{
  "num_hidden_layers": 14,
  "hidden_size": 640,
  "vocab_size": 19470,
  "hidden_act": "tanh_gelu",
  "norm_place": "pre",
  "tie_word_embeddings": true,
  "init_std_o": 0.0269,
  "init_std_up": 0.031,
  "lr_head": 0.00496,
  "max_steps": 4265
}
Each number is 128 + 24 x the weight over its row's rms, rounded and kept within 0 to 255. Layers, rows and columns count from 0. Numbers have three digits each. The size before them is the row's rms in percent of the matrix's.

# layer 8 MLP down (transposed), 1280x640, rms 0.031, rows 820-906, columns 0-79
102:160118120128141121154108130143095127112106080161123102152083114171132140152172079116114146100105128146158109142148154081126136115107130118164118149123164139198114120096117130076146096165108136161106097127116091140101103143179173161115143105
105:097123115146117104118120117099110132157104066128144156116108140155149119156143132147159151160119104152123184121139128111105143116166155132111108158151142117120146140102124116124132108140158124063145150140181111185152128125109093129144163142
098:161101141105107130166098147144143140115115092148115114134146133179149134135126165143118140117144116145101102080144155099145122140151132145099130141140145160126135157142131113140100166106126154136088167146146120166113097146078121117155134138
093:122084127139121130098148155181096182079125141155110127128120109120089135135159150132141145099100121125119137096109132089099125189136134137130172147126144121131117129119135118099130117092107137138128180159072127127138107160105129122141136103
099:140104139121172106148144124154137122104113123147132167145117076133115116110109137106148139145144153103113113153146127135108117093107130117114098148115116110156208111130123142118139137161097131155139141124136139140151142150136101159111138170
099:166138135119116097140161118157094104155124130129104133143135101162135111123150128076126140127120122089101137131160139122148108140120100132087099154107133156160134111091103129127116100172125156129118115080164134137170131129088155151114122156
096:117178107130087119133148144121140102104168142097153111099101138091123104174163114137135114097151121091156097188152106145125137119117138116122137142106122126123170126120129153152165138132155137148133161105175146130098134065129100128146119137
093:128151100146101091113164084146136104130160131131118141111137132145112156129114136116080118127100127127129142113139077142123142128110124118119143132082152134153106167161090107144155131116116100083093111153128118138150093143139071108134142138
098:109111106152128115160154164126157112139121150189157137132149144171087155156102064110161102074117141139120096123134163115138083136129118123137127125161068081129146120166170128126125154130127146129127160113106107157132108097145117119124131124
090:125123046111173106103102082053110121100172139122131105111158144086138148144129102136126140135099103111137160155136091134170169146108118139156144117124142122113090115132129158117115163115131154159120153093144138125107123133150126118126132086
101:139112172120152125099128149146126086087103181086156120102126138175146094154132137117125118140186094140121129134120164100110093131146122165113127100138091118115167114166080163119101160130177185116137153122142188106120112138158099139070126144
105:134116128157164121105170140150123157109132110109060142181128095126126121097125114130126168159120093116143146071098101153099150091122168154114108102076114170092129161151136145116191185112153137120154162104127183146117126147093084114090129145
098:159117165103152183120101186146147116136173084170170115122134117152123125125140144128131166151143156128134111132180123111166136104140101120116136120140124111185158144104136166113184135123115127144106110118100128155100147090092120099096103127
093:116138090103111138106114131112136175152107123116150109126132118098104104196122130124148149159155096157122131163133122158154119141146121145115184146118190124125086113112125196096126168135095121170151164149120152109149137130103114127121150100
097:147163111066108094141106173134166112137124119089158088096139101174130144157129148089092139088118130088148177154130121164141108167107163109099121162141079116105102078118117179102080082113116146151110103117163158166136119121108126168130104118
103:147134111148130150115175150119131131100134158128152146099153138150133144129148160099106140159109108130101076117122105094110115090152144156092146087120143114142122141138149145142119126156134159121122173158147165124134158140118142140129156125
098:150157122116179136113151127135140074133148106172140146143141142106118163081108122154174139162136129112115135136111141123115119118126116151138138113123152147155087083071153089165141092160112119137136121128117130125134155126121075107105108127
101:149124136067138124129095151125148133104091134079134149144152127139151124142141102131150083097108135143127117122163131157128119111076125128072113135133132127096169126132084111149176150136122123174120129127123112111136103095112137131143115080
104:142138165124146154146122058123118131155160109121123172117167115107111149147099124096097130131140145129156120140150106135145144125127094111115121130117158172138112112138144122093143107149150106136079116131094081114159105134157072171115114090
103:109103134146093132177080111169119144114109142141119107092125119136134142116191160099123134122139169114115151101110134144139140147103124138145107157165106156105102106134137126123122119133137118145158130122116143097114098182102144080145087126
098:163116132119120129127171124104104136130109129165170159157119132141120159144087115140134137142099098110102111151137095129091168112115097098162163135109113117162102130073148126124133156112124173109084122136155114107099131107129110131154144166
086:118149189158159110106134083139128146123125137091147138140125178119129131163132139115103150101131105104112138101160108136111132083130158137153133160131116128162119100140123163081105157111116099136101156175164133124129129149101093123134130099
100:135114105124077116139076134136080169114127093129101120149137114139138105137141140172087113120142136176146131153150152131156128102097124114147106107143138144112149109145112167138089083171140097106098162167139135130137144133180135153136088118
094:127127142121092103122122132130147117113160161144112151118160121088147143179136119168156119151146101144140136119151122130109171139107132124148143105090117126101142081180165166098133094124092125143141141187128137176143181112131152110088154125
101:094132155103119121136154120100176139109140164147136119156062122110134133102143150138101143158103077137133103160121083124161091165137119101123143151130147131136146070153121106134110150118120144150143145118117143090169081136114115106121130125
100:130141113149174167100112114150141135110156136175123138122166108128124090158083097084098090131083109136099138143149117107079117087160084138100129094158131133141145137093188080144138170165127101132133112149148137141179134120133091145141119167
094:161097105157144129111147116134118142153111113133119102136125116119134134127166176127129116137189122107147123112150150146107104137127141127183137134134108111105135165154115121108134170081130197140122161098140070123098167092150150132123134163
111:105135140086108126099116145095072118162139126080173090148114111111197084117133131132097148105177097148116089112117093140128127130092094154158120135116104123130121116122087093118140132101101154169121142142101135146164097092183141111137118103
103:125148106163139152095142129143131163128103103119126159116122155159137135120133147086119121191165105072144144067112119147138112098186123117127116138106136157159116132127124102142127119111130105156156119164103111079129143158119134146147144096
103:139143107108121128117138135115135155138127107142156122152120129133144133136092107167148129132155127121171149130149104097127111158106071111165151146139136115094119106109109122147157093147103108141110137130139138159138118158091129118118134143
105:107094102100088134125151150126127090154149135099134139126183100092095150138155131124148134091098093133191143128095129091131115107100101109111187137110139160129135145136132128148155115067097163093118167128122132129096137159127153142129123147
100:076141136164097151130094114087143142109109091090149177140090116086112089128126118140129189179172124067104088175102132108109131169117154113127154137100110106102110148089151157122110106151116145121122140136093105148128144101083113118108163114
106:130144161116097181090103140124135138109099108158112105078128152149094132158111122116141115124102138119146140110110139079168138129170150156129121120081107101135128143120164136120104152159104130160116156121132092146090140151135142115130103137
106:115124156155136123138105145117147129119130137143139172142153103146132085193098140142128110142109112096162101134115152126144143108178142147147140179147174100116132120084088118103138118121145082132154157112130122106102159124162154103170147120
109:114110113106170103121132155122103114123132120136045140145087091115169156079095125089154121144113124145123098105077141109101104133150130128120112087115111165191123131096177114123086087113141088096097124131155146137126093132135146116089090113
112:079120143144117156134121122128114134113083155155108148108123168094103101142124158072105090063125123114104119114128092121126140117188108120140160162067121131159135090111135120128199132145132153136123116060109093119127134116136093140142133095
110:077160146100095136154127104115157137114155118090162145127101181119117130142111138160087110126139155132156126130106093121163142134167133103121097123113078148087116147098124108104092121158139097086099146127158077145104156140147110106125119152
092:132145169125157098149102130161135122141119132122142159116150164135077121159109179144121145125153135107125144139108134145155166156096120135132135147134118111131093131148096149111104150137172111118129108145130122141122125112112135139104099130
099:101081148142104147132160081127110164122103142148083156168129104162116110113107182097097114144124139080111090155122132137061117103120095106120135104089150130099128122131100112095123136127093095145124168129101150130122137125124115129129076126
103:111105131139119097153110113129097114113098118155125136152163131117165125121092150143112117097119142103137118105102083127127082132126119126140134119105105108149120137140110157122105115091136126134141162145165116132120121157109142151166132124
109:103095105111135144113114109131111123105130101153183153152094158144144144121145125117177111111132107091110082096112096161162137084144143134099159147110131153076113116149147150130113144116164173165133160091150109137089125151129117131142104154
097:133086145113166130101142103134116118119148125110143112138166135131153112123146153128159127122133113114100144122141159119160102129128122117095145093136181136107100126149102126136134107130128129110132148130150108109080166105144153156106161135
098:183152125103119145143127097122141151122159173149149155144118115154136118124091154132129170139127108140132149163160165137147128155149145126107075131167123146106113141176128149079131125143127119079106126125114105152098130124135148137119131156
097:106124155154120123111109112135100162162118084124063096136159174098146087118150112099148147131136112111097088139156124132140173139131094131123093124124172118099155105120133156130149123142155102102128124159114194094126122101150127119138115123
121:116114145113125119127109151142135145139111163117128107118152104100110166136100119137086110128159158134111118080118070107175161129110146174137092131089106139126102108110109140117112105106142152153141101151110121136134126169129101171135130113
110:090144115141114060110161142133106119138093109137113101089151095142109089135151130116127116110149145125120146148112118121105103106075101101185156167126127128138114147121155102155140121106153153100149101097084135150069161134129152102113146139
092:108159071118172105139148124143150128144112159147106143139143113128131156121135156143132155091144151130143165107142131159162145132129147165105118129114118137124112127130152163101131091143108114157138110064135149148130120113124077144136142128
097:148145110114119132141091127148100102138136089127148076112117153117108129124116127164145129183150175159137130140128133144152131123097136131086115128087136108119099161118097105116136149124119126127107106078112089111142116110132156121124150104
101:135131127139146146101148143127073110154171162163110164162157155089123104062092120183124118102113130143118140142150147104157160167120145109120100108144159130144152107130170140108135129156169123064153115109113134140131127101102082193107125117
103:104128110096095102114139129130141144124117135153137115140127135134113197124163149135116158112097111121136158131177113154151148148150129130111103117144124152156121130092125141149116154167115123135127177108082107104172111121108145162135123113
099:123163087126167136167150102184103081107139122120150158121125118150048140119139125152129172096114149161139156163090100155115132105181114118118086146109107129106123087142152131113130118119142116112082183180128117153091126142176105164146115083
094:160099094115092090086113076089168113110110130165143111116148103159077127147130111124140145134064141113140153140122098137123115154126150124117116105128079153100142088100115101148094140087103126092094118095074106110125107163128163152170108115
111:184124099147131168115157129112156142140109113138126146183103162129109157126104167135172134134118167119097119106144106093110128130111099087132136074123136161139131130132153106121117129104145088156104140148149093132137113113168130155117103145
087:163148134130157120155157120170170139131117130142111128111120138157147114119148159171133136147127114089098074129143108134144091113098141093093091124110130113157143112146110124131091173136109148142168168092154133160140133142130129203114137107
098:107104097167137163123153121101149125158145124125134130142072144117120091148154141142116155134131101118150133084162146152135106137086148132132116112119140126133113113106121123166123159162105151088144087135108145107131168132128132159127134142
095:166072171110118149169167133140131093116123132141114141144106171124112121163115169146092094153084128141125153127141148123118092098132128116138137130093127061141133089156111131151138190080117116140112118087123089119118134129111155111149150139
099:125117110152138147147142131150117115120089139165131138119139112168153136105134069111125119086147114114161090134133134140123112155077099093137084159097144115113119128106161148155133141118142127095108148117168120142157104135166164095150157128
110:107158106133099131127091093151138131144111184161128064096180105101161168094145161151130172102108169123106156120111088115130101102099152090136117158144090143101080142139124106098144092106159109108100121089138123177156143152072120090113128133
099:118158156124125142135131163095154124133141108176153117105143090118125129105096182124129109152131155141111122109085140174126181110168115145166104124115131121118153079097126156131119109111153148070135085156132144173126136161155152143113129111
097:138109131131149155135104156124126114129153158116138174148106101137160116139099147085132120107097122119109139154088136180122123105109151108112105122131101114125116157166143112117153116171130103127141149118155124124116124159086103151096112162
099:093110097151131137131140115164072147121127133121106145099091107146119129114135042124119155149139119112164151149148087119090130200153144140117136109136155133105152128134111127172093123140054110114109087114155112185127162112107141137110109116
099:109165122132125166122125132109146124126107158103150141067111130110140165128098124123124124190089090135058174146102153145130152105153144138139167100100127162149147104103096087096081081132112130158077127130108166110119122071111144137146112138
096:133118167105123096088142114149081114113123164125097114174161129141160119149127152111096080161100113142147127151097123076155105148153075117111087136109098102117183072149107164087153163137101116153171122151147172104090103134145124150167133139
105:144129131134133131100132093125107123124134138091152077151159125145177108133168131144139140107134120095132111125140093156141097132134100171144113114111142118170117130104093110091131151093108123128113140096128159125140108144103159140156100107
098:109123149120145146137164110129132156158086121148116132098084113142127164127107106120178127112124158123088153126115092097157159112086136136157106116166119079146119147171147154095147121126138138165083105101100101113166099118151140119133125082
092:158132114121128088120143120148125129144185102156129145123166138100142125109120169157165172144120127141111118164141144135106129100156144120111125125108099136171113146133171155119157157117090111110041111158117101123145168149135151103077135116
093:109115136122090089127116140158188151144146088142120166180083147151128103113132119176133123129109131135140127121167112149098137102160135106138123126098109120114103135151154128167126176125137112164169099155154127132118164080125164130117144108
102:188163115125143111117167144129124159102129155104162139137111137122118118138141114147119141139112156118079083153132060035106132122109137126137109127165152121195124127155169187132094141158106095139124130075135126107132136097149130128159155119
097:115188099111111110143112139094173141175117136135102124144142119085066176101104128160130085112178141133149125167133129135108154124128146165121107095080107099155130106112155136116142137118144124128129148142076162116169111126120144149166123133
098:108119096192145111103138125136062060139145101129105124136129137119136158158152120121153110130097128165124159147147115143131146107105101119165112141117149098135076135176096131122136114109141154151103172139147097089129108115163118145138138130
095:134130117159135111150155130176141121119111111123155162140142111102093148131122147105127125093092105125146123099115132102101114096108111148132125136099123108105097110140077120121106130102124168148119102141132103129161132132133132124131140146
092:121119119112098101113189100148128166122158127144109162105106166112138146127074155120115114120120082120145111078091086160152100106131151111084145114135153149104108098142117161132138162110102128147127115112117175127108091111127140112142085131
095:102175102149148149082149140129107115124179123151125113121104115106150149153093105100157108106134170119119112168088186123151160111106097144148111156109088112155096082141105078159126082143109119143146086172107096184121115107112130124117153078
094:150145135098130107089166111085132133135107123086082111159114108161118150129104126129143087114071090106109135156091153150123138142142147151159126085114157115133143130131141125136166104166126131103135129131183119138117147141110103120109143148
102:117125143125114083135165141116082134118127123107099154116145119117108084088130134141155164125139161173116128163137152148124149130122096120171135149109113087076087185141152134160136107131137045143150131151118160154135147129148099098132137119
094:103091145110078143141104152160115163125114144104114114105127130112096132146115131127135120102133135110146141155120129090147085130131129133121147126166113147117130125113124116131132178118177137138135185104098115133176107128152102108164163146
089:120133109109106103142087119107147144110160182119130099106117113125128125116164142124174120164129102168134123134131150167091129139137141138143131108116118087109085108172135106137165119159088127131133154107149119109145088127121112143121132143
095:132150119121166119098149100084161132130170137145148138090129168136141118169121115112129133138124084175103181136146093116149120133135136153122097130135151109132151110094157141128158113132105141103118127176155105124127118143097184098088125125
094:117089134099104119114184112108171153124135089088147151108153140121100086113128132139123134112137113110155154128111107123140127098144128111096140175104144163094112167128102106125110115170090154107088116123144116126117090126139162133122124068
103:115088140156161122128108125172109153130132108145133113124116161115125125142077123087140159158092123155112083107195104170129079117113140113107118087165144138117090129141107109136112164144157128147111132178148125130121102135110193099085115154
109:102115099090138143154167113104117140163097120138141103122130152182129164123106132136148175134095152127117146142126129119103126150133099137143149114120135127135092091101186109119124167152097115137110143070102125108121117149149135147107088137
101:148140128094111128165107145120108161126149123155147127149100109115137144117123099176131117140122127135145118097133130155153125070141131124125128112106153142115108124168127124105154160126129159135088156124112121157130121133157172093067122168
094:079085113121108121117132138132089113100131158136136151114135121166132133114134123158121185144138120108121111108126094138152113130119127164114173092119135173154139086150156127131152109136148125176083163127176116167134135155101115135134146117
093:102108146115093113123122088113099112110135150135140132100079138115118136154163119123160126077148080148165153115128070097113161121157115147173163100163153114110188154159182157142109129116051122132158119140152126108110111124094121163153165109
094:049089105134176137099117154124094144104122152130144119138107114132140132109117112084130117212187095143125131110149140127191128099131119100090150122128161102134123126129135135147087131116158121141074131164160126144115113123130120163109120160
098:144131134130118111114101117127109133122144090104143157152119143168134109141106106182094112143082144101153116123117167132135151130115114088128163151111111149133165098102154132135136152097092126136131163101156140132105097083143108122145115137
096:119143142118150108112133157089142107126118131129150127177117117100139138130121135161128172139177128119158113132083141128128133154115147144139118135133097146198136102151083139111148095113104158147112139131151125164134198107114117164115113143
# layer 8 MLP up, 1280x640, rms 0.031, rows 821-906, columns 0-79
103:152141147156158122087094121127172173070159173123102120136124127126138142134097107165128126150129147156149180170123133134103096148131118084148141110153131114132132096132152152152136125165139131132180121152134101149152181055086109134123092139
094:118160108147121113108130092165139141143148121136159140171152147146115122158096108141153144115137117091112113145130112082118159160097153137117121077129132078156161119101122126089135143088112154116114173128175149151128165145119103112136104129
091:163133159138158106133175127156167119169148086111132116135081151153130152127116112134180127119117092126126105128136153105139155109150110129110104148152143154073112081123102148124129161123128118113126031153154172121135148161134175114098143106
095:119161167113136160116158114096167110139120129114159123135124131099075120076147102130109135148092055111124144076072129175119137101150119145166111109095114148160109112173091169135106116104132098113136167114128110133151098100100101094139120140
095:113125131100100106119106126113099128087127161096133134084179149114113154125116141150074153100108158134118128133173122156094134147138086140122091144125159122143193099158115110128083162176106138108139145126115135132112145104135153144136122185
094:158137115146108129134099095157123134136152090134117156073134099171172088164148109151120137135133117100163123141090125102139070127125116129117125094152075137143129106161117135117153182117122148107096121117158123157106118128140135172116115110
102:164181123089157177161096118121164116119160112119123084136086125126132120145171095123134145148152146145160144127177158142165183115169100151118145094118135136104099146120124117135135110136168128152109158140133139105151129173122116120120134129
097:155134112105096080112143099128120152102113121131119163106138164116150116112120172155161126112127127162132124109156103136127166132138124107128139148139102101128093121129143144110133135137122145101103173134133137115112142170096104149182121145
089:179139171145120120168116133134126128140135106109133104124132098178132070126105152166126113146112150113155134108105083090106093149141136123092124136127099141161152114086156118136132109166102091118141118167156094133124117119150135145130131179
105:118146102136158163146099137161118142123158083073072074111161098131146135132114156143147125119100152147134133145160113100107127095151143124147154093116136150082136167137089133144146111078127113095132091133091117108150114107146123091117096111
100:148103118153130106137119124131117134148071097113105116139131141127138087118171112183149157147113117168134114113127126110136152111117136144131146097151086118115118120124134160128115148143123087095112118122142106099118135134103157115107107138
097:120118135118144097152122132106140176176108106110080167163104167096121135128083109130081064123096105156149106090131107151161126163108148118111125157133134098119096155129153088141119108159123167164143143135096134142130138162123139138123126134
088:152077120174097072135134140125134122105113087128121110140117153102150115165169088114149149112128112154081118132099134145135074136072113119099171116136089094154174123120115095157119100127111141114115124112154125142109124136108123113123115133
097:107120162110127169153162134120124133077140117099115141167132125119102111135137142093142144168129114144138138116128120147177109075126124113123131157102106148132120113137131181131123166123112091098095123110112096140123110150114148138109118171
100:111132122088112113128119172156175108130112159101120156147161100125082136187109151075155140163108143139132121068179172093042106148119094105139111137085106097107084088105158128090124100167087076180123104170091134130106114119142151134113133119
099:166191095171078105130133135114126124140121122128141140128083154140143125067087182077098175165121142139166129105118122139159108137103125097151090088116122149119136103149136110106141140129148120136104132134140145090132136101134125101119123119
098:115145078138152148085118145134155139133113156129184084170145144120124092121100100146153136139090176125112165167116122111128108105111177108110104167148098177121130152114157126161090108129167150153135151148124095120094108105124141132125117141
104:107173170135129152159132064152114148124125115111147151078134124141135154115149126186129139125145138121117141154155114138138100122132152142109161090112144173150142112094143165118160132113164132141103157120172135152091125149148162130096112138
104:134105130160072131110158126106148130140174088157121131122125145126113141151111106104151136113146115137127118082096120109105170164082100125128130109134119093175132166202069180141143099097154147119137113136166108120128143154123132176159139124
099:099122154114146095152118145119099117130129151110135157143118167116136127116148139102131152125123113112169144123168120123160094170113155130133126110080122123153141117110099106108087166164090131153081163135125097149134085099100152100141102171
095:141103123087134088196141165148144065111130082180119157120169106138134098163151114154152146118109156132091168123130140111162148116098147143083145112115093090137146133101146108116121110165130141153095143122085095113117156136157183136125159120
098:115098133098148124111126150134130126098150144129098066169127110100081185091118112115140112173133167114143169126112124141105127147098142185094111118102127099116120129078115158159109158127126123136143136166150127122132130112133127137076105115
096:117107180079128157125162138119112146161137114171145144119073117140118141117163135143124151080115136153081119143119144165084105120164143179131138150145157089172146161143145150138106139131134133178095131108094185101123080162103132141156103108
095:106123168131123137159101097132110138122122082126135140122133138153136129144144100138180090177138160134111128129113154119120157113143105169140094115118145104143171129143117155142124124119132119117139147073147121111107161125093124153093130121
097:153147160167114091124126080148146101110146150137125093097121141137136104139133132153167112147133132104115161161087091087115148141101172109117133081122144087100093136136112145172097100068160123114140157141147134151113148142172103119159137157
096:184134120102127147114127153129126118107129104134137120134117162135131120162131124132136130136143133125163131105194137133118143164164124136126117134108141104111118086082122128135114090093122146146128163154093146094170144134132099144127088142
113:117158110132181146096121182098097135128175104110130145147122122114128125163135148107130161115156110105094132115135124147119124103118114167159113100162143119112137128119119182159162138157105153125079123124119133141152122133134147139127124066
103:118123137088173096101110164151138108144076138141109113102096114130132118113126129133143132170155133124100125117169124182105136093132181132106092112128097140137168119128134134114121101118130140088116133179096149101122117119117146152133118142
097:106109126133136134106146150169154134112115149113152136122096137177124137176130134139108118127170104137117100095080145112111156162142120117100145057139113160161167115149138111131135103162130126091120120153142080112110181118111139143120128116
100:097153146118159159145162108178116089100148190161158139105111134125135125127139122113158155139098139127118168115144102133129154116119138147109134128091099105129122109128102149114125158136179121084158122151134094119131102107171077100121134109
095:153130087121124078103147121144095156122201143097128142147148128116180105137125143085124100120109140123112113133139149121136171140126102135093128075145114096111129103118112153111123082132081097126123089144108136138185125109142116123102159084
101:142145092165129113117127097142071133145130121100102137131162132144092115167140150155107151150075145109133190147129102148140142107113124104127100156173138126091164104143099109136151136104146155134113116107073104091155089059126160139123102157
104:131134099120123139155109135132151124123103174135124158106160135149127078165116128150157101170125154099124087102141132126136144130143149120129104120153141152139134129100079145127105143132151122123099159078094132085113133116123141110104097121
104:082110132118147119155106089137162114126116131132098112099147153115114191110130104145167139094107120149121119126124135136164140114139118164127104107114108141130107147145128148109126132112119113123139122125115106083097085115077120112154120154
108:133147144134095123110122156119091114120123130192113140148152126113103140137092143133122122130137123124129105151132129129144156131132128119142148129084084135134125111148083104152095154123104092124138118126170121086089169150135149167140134116
106:100117148139165146147094133106133133118100134128164132111091087130161144123069164106115109125136111115189156142117150115176118129193111100113100143139039075081128143129133146102115119117104154153112141156106084111140115131099139142149127171
098:162150129124115120142109116124134133098148124104123119058098123112140085128126149109124116120125153119093099130130114097136157153105115103120132156097113089129133139088139148122101147171125144139147133108155156136171140121134111176122155089
097:099136128122142128146104168123138119174163180148106113093092132124140099171126142103145103140141127155159148120152081115144129151053164166140125110094176101127157115126151111130159102132146152141140167111176139096121155114112153126103153100
112:171127118145148119107115150115174097084094109125092180103158141084120106114135130117155129127116140151142135106119093125159136145121126075132098136118147159155105107124137113124187085120117170157173154111103099135134128131088100124111107140
102:133162132140124123165141122109125145126133093140115138128079156128145166165164118140138151090108140150114135149114133135147165120129183121108133138114123109128147105156135153130128153070173166143111132111137156137118105128163140118092122139
097:123150124151156138130133129113139162197124107114142145145081109111158151079159116097125129114147119149131101126057164159094162126111140126110142132115061153131153160153122169104124159115112149123135128110122120090096116143158119123144161134
100:137111144082172151148071154111112174155087091143124160168118219134144118110121070173114117121125116156128135111125112129131119123113116105138134080162121084158127161128170140135105116094094164142080108163079117088166116143099107099123117120
097:097191102142142116107161070134127161127126151109102096115148127130132075105090099108155126143097152097125141104121129117128147125181134167127184099151193104135143154107108152137088148107074082180156103137126137118148145113134093172097100109
123:121131135128117104090136138144156168128147174120130136113148111114138130128100136119112100132125128139119164130121124102128165143104152156114131137134091147165143143108119125116121094102128139122120095130082162109107096146148121151167134097
107:162141121102139137163094158149080138107062137154152172123153117102183115153142169105112121169113168153138118143145119096107122125139144088142104110169148118106116159138138151133105176105125119125160119137106119140121096129139136154169147098
097:127118108135106187132130151136112096145112120144173107136117151133113153153121110070131145122150171101107105101121118121125119136140094108122167105187135126106150098158101144119138138153131093129144171113116122154140108145120104156157097147
095:137091142148150173161129153090139128121128099140173131153136115142127059140106125095104094113110088111169120147150124115150122146170171112157099123194102099094141152123103170102147130164182113089151140135134133145084133154096150101129140128
096:133109124111106085099105097170159127116111173145172146142112155135138120102131157111133111139085140126124116155143119144143150129113111154101159110066143195106119122151147103144111146099147130170093093137099157142121085124152119142121167134
097:110146121089084164113121140155116129136144096138145095095151134156134196171151109130156140122095137086114105114110072114133174120088126121135122157136107101075141136121077146130117179161108149110134131193076180082127107093128138112120159094
099:133136102147134148128104136102095098144114144133101073108150129128117147139154131137162125098128121106134117167127155119141102094073086131114167143080168175070087115123104143131135144139122130104159137166117143146116102124102109128105155148
098:140172160162163072155159144157086154098172112143100164142147129111086119157122093106139107127100138150124137150142145094114135095119135152100161112101113111119124069126134150112135177155123118115103142156134126123061157120115121116129131098
114:153128122143123111131122148153116152114136132136125118167141131118157143132141131119170113105145154128131126116157155133145151117074147127107121046120110136128139131136127102144128102124177125135110115115108135167141098120154108118111143136
104:151129162139142164104115110115133126159101118118129148137151115126100162124092067127138106141147172167152149102111121118133153139122151114112142124113135133103126195117180130118102110106140141127086089134151169076134156167150086155128118138
099:149142134121100125105171131183131139122143114144151118115124148093153115151143117126112129188141188138125108142086158098133129114130106156121155084152100131171184089120115153148149110129093137171123175097124121138128105123127116111103139130
096:090083087102084115122100091147083121100177158143092104115163145122129138064148155142126075104171117141126103119153090135118125090138176112159126153114139101117124133120154113124081149153165158122125141111165169122106184132138127128141076105
111:115126156077082180130122133125131144150117111119112146124159130107086138112086145135147099154112120156109146114153154093140144122181132098144140136139143130165118127119134137128087142095128085115104153154142143127150124141087143143134143092
107:106180130169111137124095110122193150126105149132133121116138114130144149126118157112154089182156107117173156094122130124118144100105120090165143127139136075113108154140123090109126123172144137078139136126128149106105090111132137114115163160
098:110150128164101140142089084128130131170111139163119125133162109129157098135102127178151130107138051142105147099119103079147114142129134134096149147119131105124136094125166136170097141122094146112169148123143146115135143113102104110147131148
095:087164127133107099113146130124099102066152141141071148136187166124111083147116078132113097134160104091085128103157133112116175127085154156138148116104135140130155123104103128125133139105088117142106128100155151138131135092166152117121157105
106:137112127128146105180160152131114091144169084059081120105148137092075136150129167098145127175152113118151088119139118122110116105156160112115136133131140136106135110117122177116147138119145147106142108126116154107127134155142126120118138140
102:124091157097103129115130127116125140159182137098142104128134106154119101137081098151112140118157148163118130118142107108099148125118181126106143128120145117125167146096132135145108142121145136134070168135087117079086143127131113165115136134
094:091152120167108149121119141112129156145137132142128087139120105129100130086151112144121134117132174149138153105098141168081127162130108134133146134134148061153157141099114121139108137110128151138115107149146124092109162122133084133145145131
103:082112123151177069138125115179133139080125113103123100145158137126161145139119125119165124114160146116110144146152138087126163081147146155129097139130139123098150134122141188130160159156167170139130141128144121105091119115082103133133124148
106:090171155141129134142151144126105128133136074143120113138118125129091132134121127158108126167170134145111098133100157142163112099155121149123087134126113157115108140123160127150129137127171155171156155115113154101084117118109108102139120101
090:139134075111125115137130093131109149136133087140108082116170099102106125101117159130202096118140149100103120101090136102104116115122098139152087106116136124122111137138046128141115155162159094146089134111149142095148132073114124089136151146
094:153118095118105169129133105159125113097114149148155143156150119075117096113149090120144063100091130144132113097155154117117106162162129145134161144115111129146134132111091103159112083137089105093117125101147137115125130134138125123117109136
098:084092136145148128123138120124139103112131093148121101135144151173099122121106116142104121109142169127152155149117130128136153175107124133114137172153111110161150109121140124125132150149088144153143129092062119112132126106097144083159122109
099:085104131095125147130094158191118122105147147142126153153145111077134135118102134115107137131142145121155112125128122129124137170146085073095105130124131116105128140123143107094128144094155122155119131152136121144157135100138165096145127117
094:118127126147130116146117111170098107137115136103098109155162149134114156142136142188097187124152131139146177106131096120099148138149161150095130165108156122106124140156147120150147109130134173094175107092148116140155133107105131118085152136
104:086148131123139140137092125110102136136115081123165120113117131151100123129146104143139159129141182131138156133126098134082142158133137150105147139149101091126170112116142106134110127149133097103139101092138142180114158153166145117087134123
099:134135131123147137143128118123161146103116145119122144129180098133104111102101099167130139032113104120112135114146107098156143123108137165178145025129133117131143118107101082140153053176102114108128063132143160141111121139126175094109139134
099:128120121127144174118137171123145150151091171117127119129140150122125103097106159153163128135141117125122158134088135143126114107096085125133116120116116114139106128104083130107182155153099117139103143156127120120121073141156100141109139092
094:152105103067140110147093136136106164087165137107154156144168136152124152100108145142142147128116130135121090164133128165147161137106131118132105106118106128121131136133137136142164127135125108138138147128145116161083115044139156102129131171
097:115124126114143122138129074191135119127164118125111129108141105128110111164106138153111127145170166174100113144123137163133131101142148124136143125150161125167104080137130122124135116110166100123121112118117101114155112157121112114125117092
089:188124132154121168117096120128105086137135129161125106139135143132142141120130141118128137142133141159159142117093145128132162119175173117094148110146123145115118111113134122112094140109126115137147151149115187114097152083161109116125117108
093:139098127105101112113138147130090193140142149123148108133152136120130188075105146163141150129145147142161109163116158146167152100104122153124131155107129137138134091148155147148142088148124106147134108139146124076116158120123125149122142118
090:139145131091111107095130095178115079169117147114122093163134130108132099132156124153138153143124085144154150129143105098144105112110132087115170131168109139171128168120170155141143134163081151126137117163135130142118147149085118113116159129
098:115078115127112127135133135122150146150135129089118085132119096120093119133119116131191126093109147142135122129164123153122171120137159137111137096118151091160124144164216150125129160090127096126146135116150157119121154104098159058117128153
100:105149105107104142128140124125119083136100119138117084129153141112150086140094097113177145112105119113105121143136107151118126124084097153169130135099142106102154115156152123107151111145152106120117132118128153086108088114146137087113150152
104:092140093119158072144088137183163147088096107084171092135150166145105168109128148145141169088123122110110162099116129147091185170111129108122147130152190099151114110116102167130121114119153102144109142134118117118181168136176120097151150111
099:137113128066093125093155132130100138167112143151144152094115133134117118140093162127126122096087139124118067154122110137123110180135145142101111106128132142094116127129131167152129142094130126106136143130166155137099125135136133129109146072
093:125144140176133155136158096129139127105117097128126129117086173125150109110125109120160116149166142122118136124124119129120141154115102145131119121127114121130154100110121117163146147144146123136086161132126127108176108138127108132082124131
099:125135071145122082104156119085118116118126101157154125134137093123112136127094111136173137097143122084168167105122100112156169135121120141152093092142108076137145134137152118155146120108103108114151117137131112116129162110133170169087131120
096:147147181123165136118147121121149123118132137140138115112089119162134088149108147136139053093143142148117169117109115103151129149136114116097132113141107134133153189129111152166151120119123144123147101162149104113140099120112154046153104112
092:104127133147107132118130151138123151075099147160147152120152176151145188077120126087125155141133120124157140104137102130088138094110146136121136104110128119083118180086150106172115154127141144101130132125109149109158101149145122127114156176
096:171072113104149177144071138135114072172145133136161098104109107113107144123137131154096124118104101165158115130116163152108155118134129192142151145118126140117165174087102168146149131137142133172113106113126120064125094128164123086126154150